Weights of a small transformer language model: 16 layers.
Each number is 500 + 25 x the weight over its row's rms, rounded and kept within 0 to 999. Layers, rows and columns count from 0. Numbers have three digits each. The size before them is the row's rms in percent of the matrix's.

# q: layer 11 attention query, 768x768, rms 0.0304, rows 35-61,98-125,162-189,226-253, columns 288-383
# k: layer 11 attention key, 192x768, rms 0.0287, rows 34-60, columns 288-383
q98 095:519487515504473511482515495468460513449501510482481499492539516481490486529526478523528500466481505476476542458477490495490493511506478477497508524499547500506521560515464486528480473501523482516487516512537507473519532517503451512509515461505476449468474482531488495490487536493486504495
q162 102:543496473504492497463511496427474494462507496464491489512503499513488515541477474512494500490524509522482505469469496505507503498480516508533506543523503509536512534522467495488526469512520486481506445501534498522509485479508479486499521497487459493492498472520491551469484510495482481470
q226 083:529503485494503517512501492532500496499468497491508495446516504503475519511498516525493489525530489479512482471489502478532549506481519493509486484510563473498559502528498492420508480485498482503502524496531520488541492476531436516483537465529518494496508544483522531512476507508479505476
k34 085:551482540523506521486495509515506542493497491510567523501479522499458531521496486495490494502511514465486525484481483488530480485529508512494492495498509478485520532506490485486514469482494494493466542483521500544510517486503483509530517522505465532537472509458515502459470481466484522468
q35 091:481509483506488485507470520541482498519475531476507481460480524504495475497516539520506512455533437532459515506447525538470516524516484529464492541478478477531495459501514512484545484521487492535517499544530454523522538459505517500478528505476505478494509468491506525514489508530501491515
q99 105:531530438526483513549507520538500522522483488459509522483508556516505474475499503518510518478564436525479576516458513490488509508517508525457510532479485489567494481485511516496535496506464506531516502547503492521547506492471484501493525523506553485522498512498519513494482495534528454493
q163 099:503535467488474471519513536486482480486480498480489501483488500500496483452553543497452518491508490547470470525455520489489493531514484568491478491475512505522474508500478539524529522485484487505512486542492502549469518478481490498517483536413495435510504522516510506527502491506515486485
q227 097:522498492502554538494506512520485485492496503513462507501496505464519499474490507488540494490495427540534503488533548523502507501522489547457506521515495502523516535463491486488500515459490493532494514532518519476520512455449485509498472502495558480523529492542504497506488539494518489507
k35 093:499473487503510553488492527493508486455515499483494505529525502513512500515521469538519508435541468470480552497521500546538464515521489502511527442560550520536483518496465509552542443490497523495486534504564477514506534511486504487552487462484501521488473499503496527467513547492520510501
q36 079:483504501435481529527488456506491506465503499515504517508507505458526530514496487464495472458445531524524550412525508498495487472446492521482541486484506512466512488535452512517535471507510501478506508514509477495491479455482502473472532493518499484481514487462493526474481513477458469473
q100 089:473503497455457549459515501515480480464523507453458507525490517491496522502497497492524497471487508511498522408503534509474481474471461549455516503548538494507472517510442496502539503494509489507516542507473535489501492491457516475473457478509506481495474499501482537510475505513442467486
q164 094:520495516508506519487498476492463479446528514491452515517471516497518567526517496514496496454435466512482517453534517501477506497481489505478509497527508496493529528528462482523528526514532468548494520531508524484512499477494498486475483503512513490478517487464516537496485528500487481493
q228 085:480487478456503516466474518510519495464505496475466488498525509492501498496508527542460442457511503490493454448493506485474494452476489480482519508503509519490520463518459480468565512467512495493481473527500511518532545503509472506480485479515487451482479466480531531490490492526469511461
k36 111:527470484528487528516486474498479525484499483473534518508534531516480506510446469539505495499548490522515519458498494492498474452479477494505506493516528505490517517514501480477520461468517495484467523515536475492503527492487538503536477482499486506465455465494536508460473521518439543465
q37 081:494512499488514490517485519509492482494504502509519475482463503490510503477515518507531468531471458528521506530533484588510519552482489494469491501512496496518508489513512476523486512512472531462460522535518512491533484532490445464474505490472506471516504493514484491506498521487507479529
q101 096:483543483478517486461475515516498491486481488501482512493488504537573502481497501489495531491511503505504524541517491478496495499467503483472486521535492529518464488502491499524510488521499489443456486507487463472503496517484488451440523507491472462503507467483493473471493513484560502484
q165 093:486488497466509480482463547505494505501508515518475481469475499515534519460478493557529501527491487546477523545564486508505497535450464511464495467493510503492486533517481486553461479492501544472496508538490511493526541529488473454393536506498501461529488515520495472522530520454502497489
q229 099:462493513498535482478470509483493548524515524503492492505464496502517513475509497520481529504531492531489533518547499546485479518463441499468473515514488500508459503528518481558466529494474517478515489561505478439504535494462495467460518506493514447508506463519455451492480501461507472493
k37 102:487519536525488561515555533480483442449512432493475500548484478505504507507543480440472528514525444505508523509492502505502494498503500485473482512545494499480471525541481493486472541475518474480477488510525504477498510490489486478501493513482469504494505475541516497503479484470506452505
q38 100:543476474470523523502440500467512509468511461507496468500462484521550500504483511523502507520477487474474556536501466538529465504496509516503490492546486513489493496507502461490470474480517492462497510527501513482516476514497469507472533479458500520500497523545485496440514509509527479486
q102 101:521501458469513473481484520504523487542516472524451483514435526511564533463478515500521504555488502485518537495529473528543469492501539521475468487518517502487478484561502503504469485494551470456504524528499537483525517503506504450474556488506490520495491529521480491471484523540522472460
q166 098:525508485482510481464503555472468477500517494516490497495464527512494501495473449511515498527485518465503540517512477497538494472495501515464538484569458456528496517509528470524484484524559507472522519525506483522512502482490481500456546485474492494497511509478455549458477505516515505454
q230 085:533546519492526498466493491535482490480516464522475485518522533478520508476462474517511479530521487511538516506534452512559466498515528547488464453541529491483493493512523493474503481490538484510518530494465538514474502492530481484536508521496519505501503541510498519473497511493501499492
k38 094:520531511512519508522499499494471436492493467516494535514514546524520524524499517514478490511481517462519515526524493487526473520543483520508471512483545475512501526521501513531523517483508494491487516488504498473527507477487442464520523477434477507525480507471527501534505503509554466466
q39 100:501490526506508486509501498465472493509500492535455518506495491478500520507488469473514533510515471523488492479495570531476463515494469506494468483543527478541496505523491513499546507474475492545549504533547521482490495454490505468482501507495501523516491527501527514484503521517456555516
q103 096:515500507465517502492483477488477454455501478507430504526488478507564502490473454491503507507528498515504509471546521508498504503480458487516470515539498494495491523544491486527494526425489490549490501502503515506484453460510509466489512485504446510494501517477542458461496548527455545494
q167 101:478519504518507500487505525478507451506559502459453502508481507484534507502489466476534536512437481513523495512531532468485438474486445535516458468548498505530476511477473496495522501473486484522512535491494495500486496483485499441477507484499473497516504532479495499491506548497499553486
q231 090:515508518506499497477521523470477463459520466475526482523514510478547540501500489503491531484467515484455487551537510520493458517486440486528485512547533519461501514503469496526506494495483501505548541505490539475502510465465516487524465532521448514495491530468491455494474571430479541474
k39 123:515484497501453547493502495495462475474525426478494484541526522542525526543517461533509528496504482546491512502511454499523469474507446495508490478476546511503538531524491451538493522491528489508508520503495493474491487523471533484523467514477448522474470487462507529521462527513429520511
q40 124:520505497483510482486505457489500503473470582456493492476497509484467522482471475480513490524531524514543493512562488529518510575480532534490501461508504502493525519504523492430481500508526509517512510455481502460509504495495494497480500488516508510501489477537555475519514511481539526496
q104 110:509504455509511459488544473475529501520487551503463514469466511492497547475517482469522488502564535481496472537519469510513519544498533488469472478472500457462487496529498527455516497497514481519466498505453486465492537480492522531477535481512511489518517492510515493494516498485528509489
q168 106:526524491493492503461511502466519489487511554459484525450460542536515520480512480439525499502528516527537500563545509506502473529445536495508496462508512519517498513498482513486488492532476483468527514493434499506490512500476519538459517503533483506510488479510504512445496557457542551472
q232 106:525503519526490511456475423502446512473493520469470504489510486492476513503533509477526492496541521496518472510532504520482456572468522496501505471537505509485513501496485522473431529523513510512473510488506539467477504455494465516506497496500511520489508496490500503510509503455537514512
k40 118:501481519517499502510500465494479502515470526482492509509543502472501521506517522481536507512541550477483491506517504517527494536500568487452501490536499470473512482484503503501489484481493500487503518475482514507470485507523453513465473512480488507504526529517501471487491530480496480487
q41 103:467492540561491476506504542555497476544516496539507514511470481483496472499532495516501541499553543482494491485503518499542495507527473527538484504524495508483513520488436491507502496461501532515491504499511562513450465470493489502488480527505517474503508513495506498480483508455501492471
q105 096:529472527535497525488478502546469505496505478512511518493501502457481479544502493525503537470514486487512502494511546514528468527488478508532535495515499497541485553505488444499561464455514490549542530503551569463499464466516507488463506469547527495525475523477490503487461510488483494494
q169 088:446479507536543490492499485528489490516506464521467474466507463486533432519507514499500546508506477508524494497539528506519476530558474507546482504502492540458487525515485495471502513468505482539534498468497577525492477480498510450527494543538522459488521515511500487466464517488497489481
q233 084:499496510522525503541554483524495517492507461519516530528494518515518489506492483526554503512490516531502534469514535496533493486531482529521505509490521487485500515533474484498504491413491515501522530496517562512509498494505497482513535480510470492519487480490512523469470550478502494452
k41 110:507507492503471525471516523522522467485521452476475470541490496513534499543485476506497500511469517538528516476499455522556475478489510516527499468518490508502521510470512443518500525453518495503492519552541488500470506498463522465480490491523489516484483510527526519494479501540485467455
q42 103:487492464481508503520491475456509480486472535490530503467504529504505497473526476511488470523521451501520536525477456482488546495528525523507548508471520449456516514497510495468490490520529484528466517483479473524495518510478493542539466497517464511488511490500498484533525470476490500517
q106 102:512531488447525494525525515461521452510467543496493512479464531497508528479552492500488502522520485501501496536504455473494501501519517479514501527468519436471498479470534523465521529517511486500469531495468482537513517489484487540505517508466515493488529495512521544502501483448504483465
q170 097:506478514488489519508481498450527515487488514475502520497481498503508537476531473479474530510556505491506516503456485483489513506475503499542510528451522476452516519489491511505529504496481452523471501501475478519535526515521501522541487487498477510495494459489549484530524500453512495507
q234 098:496489495459495504483488462450532455546524515499551573449501464503524512481517508528491539512503538491497494529503487504488485510517458494483480518474535458509485489505511507472471502511506483550481550514517468492465488470515515509497467515442469528471447491458544486474540502508510482474
k42 116:463441465529501460495510492477496485516485517511515531486527486513513479482511501522504492494466556478482477507528508485471530533523513509487500506473487498515494467445510539502483528497524518525505525457514517499459520521533481549472485556509506490515485475491528500490517490454528506471
q43 110:528514473491507470481534526451532477549532466537521528509501490519495440453451496504496509509507506508524504513471465467516501428498441439544506503471470493494489489512489510501489486485481522507471447494474496516489529505492506561500486498493495494480515517509499516451516490540457536458
q107 093:496514462468490473448484528443520457526509464549477530535495493504484476477481510490503515491489500496499479501483487466491499442514461481528450492474475510527470476497499483496484513495511506510438451473508474519495483498540495497464488476472478485498515484477526469484527472523480537475
q171 096:518502443491489498510533518431502478516479469516512513519511490490482454463455512491503512459458491516517514523501462470513506450503474463498528495470508476484480480519467535518472489483490521518439452481511501516498546515489469477490517487493485533455542525489491494438528534501485525461
q235 099:518510459522478480473576537477532463552509471506533557505497544521457442462471479508509517515484467507508503531515491442521509442530467475531498507457497494514517500551487507527506526531486508509466466459491507539529508520523529506476514479491505520486504512516549488430518537517482513475
k43 115:492462482486516460473512514509490488533535489489530484527479471525487434448464464508503513483522487517500513444493490493515475484533500493532486511485454494491500486553518526492462498520514437517477466521453484486495563528486466533477501524488473495498501460515492503469554519516502537481
q44 124:515516505494500482468492487520487464529501512517528527524521483500475492490461547496550508490545487520517509469497490463512468506494492491481447490551515515529498485532508511491481534497479548446500519492504485495511479475508541484487541501505471530466488480499518520488520505494460538492
q108 115:519480504554468481484485540489536476518519507481509504527480468510489494492453507491524488469506511534492490461472523488522446526478493472515491507532507532547495502544484490510483527486507503465497492510486498506464475496495546480458521494481499555453518482500498504477500506532456545492
q172 112:520475501567454458468482490520508438514523485516496505536516475513515469488496513496516509510543486535443526518500497500489509488519523520534493477534532525532506505514489499517491523496477486506532486515504465491468482508493520492481493545531492533480511515457546515485487515521465521475
q236 107:521511485506479471505556507471554515530493456511496517506507467504504509508492539463513457522542477532494491480457515479486502493518478495550526525500485493491493519543503497484508534466481475497473495494501495472526487507491546494514494487566525506476515479530534485503488503461440517491
k44 119:507496536489497530466479530493490517510533542490470530524514497528460487499472469472472538520547494574507565457511483495509464498510474518492473474500475480507450483543499486515528508488506466471501511505472495437492514487480557491522520483536457488495521472489499504534538509543479523492
q45 120:487486559491465499498527507522507519478481490503484510466502507474485522486500504436496557498420487495501471545502505518485485545477444491471453477505502518508499501509468516516524489490539480519543473499508521517508518513445518499488558502518540472498472477506515457563509478454520521565
q109 101:497498492538476498496478489510517501493473537508486512454469484461529486483501522467503521527514486487494507488500472478541479534487496454450500471474506530523530535546524515498517468480516504544550528532544511497517460567475474502501486481524507469526471532454484478505473496491501482495
q173 109:484467529505451504481434573504531514497483521494525520447480473438511462461468510453492494538492480445519484482475500506518521492456486535502473509527473499496497533547502535552480475504522518489542510532518519471500522549481483500457486492498511463518469546488484466542492485487539509531
q237 110:486509564491482504524425498525494521489460501511471495507462497452547488476514509453503504513491487446493469494499529481500505519472533534470478473521475523499475556547508549495487503488513509497548511534514504468479487516479500459490497494533508446518496491459473490504532478525528488539
k45 121:493509530510463505502504472515457496478443536506492506509507490500499542491484535465515513464484519509522482551498538503433485530528539530459469474477509490490540493514487568499535489525496517524486492507544534488499484509533452483482475494524501471551507538500486477526490502528497481538
q46 108:483504497520521479484508493502491494512512495475468506524491463457498507529549519495496496535476557488529479511514528507498509509477475491481499495523488527513488515507492517514458477494540545524520504490476508518499500516523493493501515466488519475438513545497482488546503494495524436489
q110 108:491509515495519475475507473531451534469526462483477486535483489482516516497516516473494501517467542506515479512501537535478492520489472488498456466536494574503501519537479504537463487482503519514520505471515537489525449441499509507479498490495527455470513533513514495531458499498488487483
q174 104:470481474485532471497499527530525516514509478481478499525458498486507515499506509526498464523452509537531488511513507558485512512458485531504481502519492524500413506513510491509481493490541515492467497500507536496490483473507517491493531515527539474456504528551469512556477526510521483461
q238 100:466509488498539496515498520528526550513494494483478512480504483469485510471491491447505523542478537500525444513479466529498517537471503508509469482517480520462502507525505527491499484523480519478498490499466523453473478503504467484495531483488522459516521524519514471548504478503485484486
k46 108:498513524483514497475527471526519486506479478489500498516510489441515505510510526454492521506476505514549485496511494511497542511529488483486505512524481559438515540528509504468461490495489533490509477486489502539440484482476480528513512508513492482494503550495509504522482491506482489459
q47 095:476514495529506513465491476488492498462518500467443473509511509503516479539511507516485493485484539527518470464498502518505495505514431493486491503545501480460480508514461449468486514419517520500498454505499528485483476446487496486469491453500531471484514521529488484555487506477501531468
q111 101:465506473497519484504497464493531527508494504499456488497509482485472497480499527508479512518449523535508471492478503512488492495493443521556486513524468475531463519502534493489482550477484511516530481496520500507503496485518485488506507537473528483482502484539490510528482476506482529513
q175 101:482496508524492493490473517519532527501522500501463480487490535501519494527536520495473501490466459514485493501504486502534496518522444490498474527510515467496507470493493443461483530445492495474484502478487547502490480402516503499468499502563512509472482511533475483525473506528480518479
q239 087:484467487505484507553534512434463492496520515499501520504477528540513511484501515474500515488474504525509493525528488474490473502484455512508466553493492487530513461493510465526469512465511483502456456461492486511505492448470510486523492478512496523452505491489535518499502486480483532508
k47 115:491531512482516448499541514482498493526521470518456506524501459548493473527502493489473533512493524530537449502490499473525483461502505518519454512492449491491475510538519484482487502500523475510488468513471478461472504490457480428530528480486527494459510494503532475502511499469485500495
q48 104:500523486482556465494539463470518499532457515551484498525488502511538511469522514506518461518541481452496473514492480488473538520518544490511491498481509450477517467481477490469486496494507495502516522531502511485505521471508505490511516526509498510517508490557533512476566522483484435510
q112 105:489514474489520482496473485452526500543456515548469528512496472560526524442481539523506490533541474449492507476504473469492532496489563495498474502491512452505523531519503455464495506500528487466489538519517513497525498467477515473481486534518499499514496492531531513490613487477495480523
q176 095:531528487461543496516538505447501534526473513528505507476489517537506477463506517529508484489519437477466508515522465496506521511494541498514528470493523487448534443486516501451503470494519480468477551549489488482492526490481490499499523499514499509503495490496514512478559532472488517472
q240 084:501522499531544483481491486501536495518447491520508511532526502555506517468513522522512488500498463535520493516529490480512491524503567471508461494498533505468535482520495484459499516497514506452482539501503521506493513512516535496503536504511511541514487486524511500511565547440448524511
k48 121:468556514507514506488493498494563538532470520514481503511466487547560528483499483527476453470544541471513502474527490477524514526525529464460519532499504480516486495492504511479486504502483488466559479530517510500529511487513499504502520550507469524554488499503512509479574504479531490507
q49 186:454494513462465529488462521531540519483482494506452495460456502457521477467449492524478509491478470495494525496470497489475511533492487508502489501499485477468491520513494485523497502473510497529493501528513535491496546461444477481499500509515566421520511535489502461543500466491539488507
q113 200:484497494511531504481485482478502489543542497511518529534526509508511452518533497527491504513510503487529502491532492476548519440547448483538502528479493460520465500486522460490469515479472505501487472512541493553481487512517504522521461508503490522466473481476526539460497536485475493436
q177 199:519515480483545519470515481474467508534517513517527508528538514494512482513529499524512521501521483491493518501550491449549505461537472473538494518481561469523494512473545464474487469509468487472511551507522486570516483509511501490554477495503478556447478477477514531460499536484455507450
q241 189:475490479474558519490494503543487512564496512556508528478496492466473442493465478500507511519495520468503499473512461487564520515520480522512509473507489460529489452508563445462479504485510516482527493506504493485472503492503451511547531526513510486490516522502522488505509483492477496485
k49 109:497539509466523537438520538549530486506507495520461501490526530463551455506484486458477500526509519485512491505551487458569504496499522484550525456506494502474468530481567460442509462480491500502483521516519458489502506503499476499529487467529496543495484538525474489494475504479498475473
q50 123:501528502529487484522527455453496474508533490474505476538510481509522513508538464525515525539551533479485544479533496474530499498518457467514520541506550531501481505509494468472472515472486505545532509484524493514530483498531499498540506479494489566450492492513485525485504507449488496466
q114 103:507495506533489492533506493476455484514532480489503477506515484457550491513530465480510525510512540495470478518564493494537520492502503472509493506476563539531495524466469510480467493525491469517543466484548499536514517498519498488547523457481448547475481510490471539453475506488483520465
q178 101:485502453527495490525540462508446480531508458527511485520521457476512501549525499514491543527549551467496513485537498508531503483546486522520511500506553525517509464475512486499515490459501523553538517485527472543497508511525531511550497476480474544480517477512502516471483505478524476464
q242 103:535486477510491500533567509495469491497488477479526520503546551479515464535481507510515523556475551485501482502538478474551540486483463475526554492499568507502507472518498469490483467478494491509537512457511514560492474509538523505531525453465437583491470470506528504501473551473459531456
k50 115:567492528496493523534522512469513493503494465488543475516543538506524485534522483488515495509518514462498474508561472484568549510533477520530501499488524514499511523513527478472474493483446479517508511507502485528494480483519506515514507479492462553481484437488516454488495511482493535488
q51 104:487503499486549474513501468472493499535544482522466503497494481493497462485511481513503516528488482508490487488522489494500472493494465472561499489502492477504476500514509518473480497476504498522480460541458510499509473506545492523510542527522508510497513495534489543457500498512471474529
q115 097:483487473485536478502479449478495569490525503520494524499527506505477504511497445515521517552492501517519508504486519498488497496503483508553482514498490499475512491495476486509520525521482508520479472510485498504520510517523508525512519517517560487495506434474495541463496522475545496560
q179 094:471541519498537462491545466512493502476526479490491509534527484522490481545493500506538510535499464508496505528495494498487463531491467503554486506538522505504477455506493475515497532498568512522453481483474509491479500521487498490551540528511499471479475510524449522477501498536491500531
q243 097:472510537542510460517512490506470516507501490495500490495529471486524532492511497508519488555542469472455523528480529552483462543466465476519501541515510494488481509492505498532536534506534520547490474491526522506517511515532517482515554497506505504504525474533447527473514484474499440534
k51 116:499461499510485453486500476476464511486527506444470510503502479480503451501536457519470502484474518493482536537517498522472495501488473481523510506510470527476456567514472509528457499511499522534487458528487478519519475477500495510476521519470518486446524459509494567484518457533496493530
q52 111:470492502540477518491522512483539500477520511502519466468507481491502530508486538488486509453493512539462460487482483532483465522484533517475483502564484519495492500461479527516542498492502509498480467464471481499473523511481460475473465477491510462502472466522503446513488484484533499502
q116 101:504511501496454515467527497465489486477523514482517469533541510509460517532518543475505524453529538528474470492493496515505480510474516498493502514539489501468533494508444512506539487505461481482486484469500501496490494492494508476462504424509476477512480506477468485493487491481515522475
q180 102:516540507487477500497498521475543461506527500460512467513513467524514509500544514509513493521472497532528456501525486535475531519491542516488484523554479500498532515496510505509510494478512466523505430450490467487490505517466481494428461502481487486516455489524516439527515499440534536505
q244 095:495498475506477489487505497438500500483508508462483447502468426503480540518515524499489457465467491474476456493496503517500511497468537512484518517525423513486469508482500509513482525485492498523481477508513465474481507507496529507496500488513489482518490494519468456505536481479535503470
k52 110:464526463523489509516544511447495495482485474498496462522495495483500515535478512459471490531499528517529480489474506494508499490465543489482482522490497483500508488485470529506489525497517431490517468498429531498504491498484525486534511478499502468464527504528504479478510513505542536470
q53 109:492501517456543485485491493509494509505531535475463486496491533505521529501505493472484521483508520492510472511532521495523478525516486511485512500537529507457479472474470502492537496468484479535526530525490558528524518459502501432498531484528481490480479513531503523506487542492452458481
q117 082:497458470457519522455506478517504472497508542495465520503490495510556489499503460522467539533521488469504501482534477474554489480507506508477508525528500459505517499491504484489546465512489504495503504507462523511509479463473505453481511484520469490448473579544534502500506532473488485514
q181 098:504514508519526531517483490530515509524533496467509514479497532487532487533486482482487552516511481507548490523532527483520486506499483546488542480533545489481485515474507505497521516489448444497554572510487546512485477475534483448504485467485500506474463503524494482509493549491494484497
q245 093:477509531513516482493496502517466525502511522486493483504456489486530506498513503471469528505516530485554461491508513444533505496500513497498500518511533497472479499446501485503526477537506492532503523483480512510511497496543488459489508486510474506501470477527508536501506504478459463509
k53 115:480519523520518470500496546506450438483544522485465543510535497533499485547526526496495522529541532476516476502526474479535443515537487554521498482504509484529494518491506474534561471485494501508520549495503495536489470454488496501488498491447451496483482501506518503501454522502456486506
q54 114:514481519465510500461540540479497564465517509510494513515453463541508519501495464500484477488490474514444540516543482540493461491486494499469457453520488497460485525519491502490510555511544500526497499536507480474473536449497517482510524536476512479486527482506491438432551516476531498508
q118 096:477512475446529465509505485508483579455527514509501517529468467541476517472515503499529504502528506479493522443505481526465487523470501510494467471515461496485477494528487505529453529520537514522503508528537484457491509526506466500536526524455503478494538475519481479457484481485539454516
q182 097:523516503484499507503525515505466525462497538501544547530484453570509508467523436456512471506516478492485528516493475520490489502483528445492444512476473492530505540495456503520478555531583518464496537492496503462497492499480520519564509501507491469490529480464501485478542477522498512492
q246 094:519467522498512487536529494444438500486484536488481488514461441526520517472519491484511518526554458472495554529541525504475481508499487531475500493465482515500501468522513520538478533556511534535533527506512480499475490491484533499555529518555494506531528494509512479464532494465550481530
k54 111:482510516502519520494510506487517548511501520513482499470476464486494521497543464484473503466467478501468535499575497491491485509460463486486514457458494502522498493523494516536502533567502514533481530526529519494499534455521523480502493523487533488469504508557502510516514485497522502498
q55 100:525495502499478505491513531516492484523495475540547505516476490493489486483497509488463479492527524498485482487492465465505548442519547465534497505508518530539533530442497503472542484507458538460516496503476420494498469487495491516510481509525458502517519491485478485490476478470442535492
q119 099:514519532472483520504516524475454466526518480531548495523485509461499484493509496485496440493531520481498519515495466527506533452497512482502499502479501524530525530493513482517478496513480523480489474469488441503473463506508501504540501485484426534499477464480451528488507487497467550477
q183 100:555494478457499532522524528489490459511492486515561490504537510486544488502481529517530498461488497504494488465486480518505549422517540457546504498506507523505525490517523489507518493463470515441513496470520454529481452487509484506509495463498469521520494445497480496488471517457497544447
q247 102:508478533468483532471500539514491457521511453510537467484519485482514485469520499460485486476534491496486499471501446492548542423493549486532503483513507510493491531476492496476505506478517502473499482465478466493531458486511486466534521522471457505495502515517474502537473474472485544485
k55 107:534503492503487525507533535500502503509500501534483482485457527489525493481508522464477444472526501466508466514499514460519522499524556493534502504477521514504543531468518508495504488522481450494499505490479509532524452508515459486511494516520473523502496453496457467465476505502499507501
q56 108:510522499483499496521494506477508515516462500505514506461487551492511486468490532498463500476473468518539480502500497486491521508480499450520453466463485511472506552522484513467528500484494532432493480454478509525500537501514490500470511468502482517531508490518510506505532512497501519516
q120 097:507460523469475497500458468502502565506479539535553522504494541494507492514505505511491537517493498510468491500525510495480477519516495523497481480513514505528503507509500481500535473531503543464479501508549506495517506568551481507489520493494467526525462482512523490501508477522532521538
q184 100:536480496461502522498473494475531506457461530453514551493492553505456474489449526511488505486494455531494484538475490459482531467545499477508497507475547489496488511532486511450549482518540513485474487527528515520501516517513492535532533461493497507521491505499485485497521517526512517476
q248 094:534476517530515547524502486440533517512481496515506548500507528518496526513483509488482511467498490516512509522498519509482459511523527490528493510498554507505546526536539514435554472536499509470460476496514501533515524478495522462512462470506519547542495461491534506521568504478492486539
k56 105:547463481480524485505502494453491522520522502489492480486525532563486521470516486509515498482489469503480523514505497498498510502531535500529488456506527449493500505501510529457502461533470535458515501510437482508522531468526509469505479446456496504546510488537530518482529487505476518539
q57 108:472482490529471468490468457523445498476513540468523533527524533516463502522486518487551563489526513506505526492477526479488467504512522508515482543478504496537479505531445524515519505537521498481508523500492528444538489474492511494475488476506538479532474478474510522478492471575508467482
q121 110:470513509489503477479483484517424518485494495475529517518503547522495534513525493506538545465529520479474548506505560466503455477512534519509456499510535510538507454500444536520557466509514487479518527480467516505546490500484515489483521484524482486531493468453539535490502525535492489512
q185 088:508547494512525474476498492544504473519529531502523520522516524539467508491453490481564507447466494506516506517528524481524491468530503483472468504480512494512467500496479495500496508531495504531474507461507536475523490497470513501447525511528490457515469483484523560494514512555529492466
q249 099:500482488520477465504540492476503480517504494485536491510502511562459481468504481476542530460463546506501532525514518461507460465482462472515495531468501532525464529519492482548479511544514502526461494480468495478554537492490534524478488467490529503494495497520488502497507485557519475471
k57 112:493494513538496505497469478485517493471491539494506488501509540561443493505493507500517584510478517470522527549514492481491441481472476503484477534477506498511526478509500446504499482496497502492483526476439496474550506511464533484545498448507529477487472488439497552499501478539508491468
q58 096:539473513508452497477507543529493491490516468481533475530495481446505515551517500512526509522511541501449479549539511496512534481463510480489523558530509512522514518487519505528526498515488469494499516474504461490499514530494506489513487529486466493522492493461483522457497515521515517462
q122 094:522507527547464528479547460504511512512532490470516491503539500497512490540504519472557474494530533497468465482505490486492508510460518456444535484502536554498509479491468535514517494489478492492526492485509509501488477487510515508476530492471475497517507462492490502509483530505513486454
q186 095:463483466547474480463519457503507509510478502493483468489523448488480554563533525487528505536540553474487452458493482511471506507473513452507483487498458526518525504515515518507485543515461551523530485446529475472521481505513561513469469513465504475514539488501487491459528465530486502502
q250 103:546494475543480494504519508507483492492508481438536491506554514485510533559511528499530501532510506454466481545490488523510521505451502482491514498512475522520475476519477523523507512490494523489525502484518525501458493492489523491482541482524445517510510484480475512492488518511502520446
k58 102:527508510513491521484482483514498547523500453501568517518509520485484516530514562445498507495492495522495462502488473484547562499472495470469492485480529468496509509534479474545538456525503530479487525460489505510509484491470524460507515499482477510539499455473505498491480513544461537464
q59 105:474496518506507499553500495488470494529567517510548513489513501508482512524489533451474503488458486452500464507508530455481492507518514478497505476486501508543495493475464534487525476483455490506514490516548536488504564483493536460482578453549488504526457472514519477485577530509478505508
q123 110:499450477472499500508503481517444506528561511545577465504521491494484500514503488449534507507521493451500442524533537513490444499510511490467497478539503538498497464473485516507516488512487502493513483514505496480502508523517550473485535493525458502505493473488503506450501523525475499499
q187 099:505495488484497518485483523495439502492528497503514483533569512495470517521494472484513503474508494473486497479522512512522496526463528476489521500513529483524503507479482504518515459473496492475498506492524500514564510562503521484501506445525433531547479484510509520478536513538514486469
q251 092:473465482516523496532466486485479527511541519554517517489510560500453483519523513479502546504538524436533443498523522465484483487431453481524527532492520504547465505498478494503518490500492504501499513532556497502525517481511500482474557506532526507525508511532539508486524501541464480511
k59 109:472505563495530515525460494476434507486521573461552486493511519474532496548505492444515528458486513485511440535524489498534433503474505468496514473494520461492500510469528494487502470503484507487549526509557518501472536453509528503533522470540494505493458499513534473500517496530529515523
q60 105:515501506563477479529536488477532495473493447493483521524518516496472531511474496487493500456463481474497493501478485506474483478528489485542519537529496528493490517516484508503480566471480487536506455463471468507489530482474513524475508481521482478496524503520473481522517501501480559495
q124 092:481494543506503516507495491455512496465502457483449509515512494492529481508506464487517491528457484489491502501502518532503488460547446470505450505509507472485484546509497480491509546494500516541522484520479490512520471507491505531506467464483523486472512486487484482552484468493470528488
q188 098:533506499532474481522527512496506473503486424488491503517505482485491479469491498504429492478452463533539503463499459489513499497509479484516525524494498511476453557498495472474503524472517495533497496490495466500533519533479468511485522515505502478475522473493465478539501504504480517491
q252 097:509540552527489497556549517474520461502502482484483502492475505481493488472445493532528508519475493479531492486499495506487540504555522473546538548511455528491537540484510518499518502457484505567484479487492486463540490507497461504494473478512508486489489474509466479479502519500522510476
k60 109:483484451496503478521535473466524529508567474500473485517533467507487495443484470529528492520478527519514529549502512522479483469484497472526526503480473513492488472479505526493458555527498483591527498501520490456479491496556482536530555507518500470481514469485462479500518523525507544501
q61 134:498530490541453501512514495478506486497513486512460514453521452496477512483492477492519528490522511538482499520484512469449493535484503498496477472489519524472547464453469545492523504495495495536536438466520478509471460454542485546509528464571491496472515474539525494492518486479493517491
q125 102:521522495539494526480501521495511514492562514525509486466516488491539440525484456494489533518499494519523516547479480493480465479490492494533484462485502507477506524464510507493513506503490471545526506503535479556483475475541451492527491470495497495482511472520501498508514483492523549462
q189 108:519502482504481517468523500489528474503487503500528490487505508489487503471521492532487521505524544519517480521508486478485504512478521535471474501460487470491503482497509538478542507505515518472514464524503507487472514481499451492489511499488510475456513528550475478517501475448505507498
q253 114:495507451515482487517500485530478515470498522529486501492548485488498470553473479478490481485476489465506461517501526502477493527498534498498512462512535516479511476513478527454516527530481435523526484513474514499485472469528434525511538447536499491474528487541510504502514490505490483502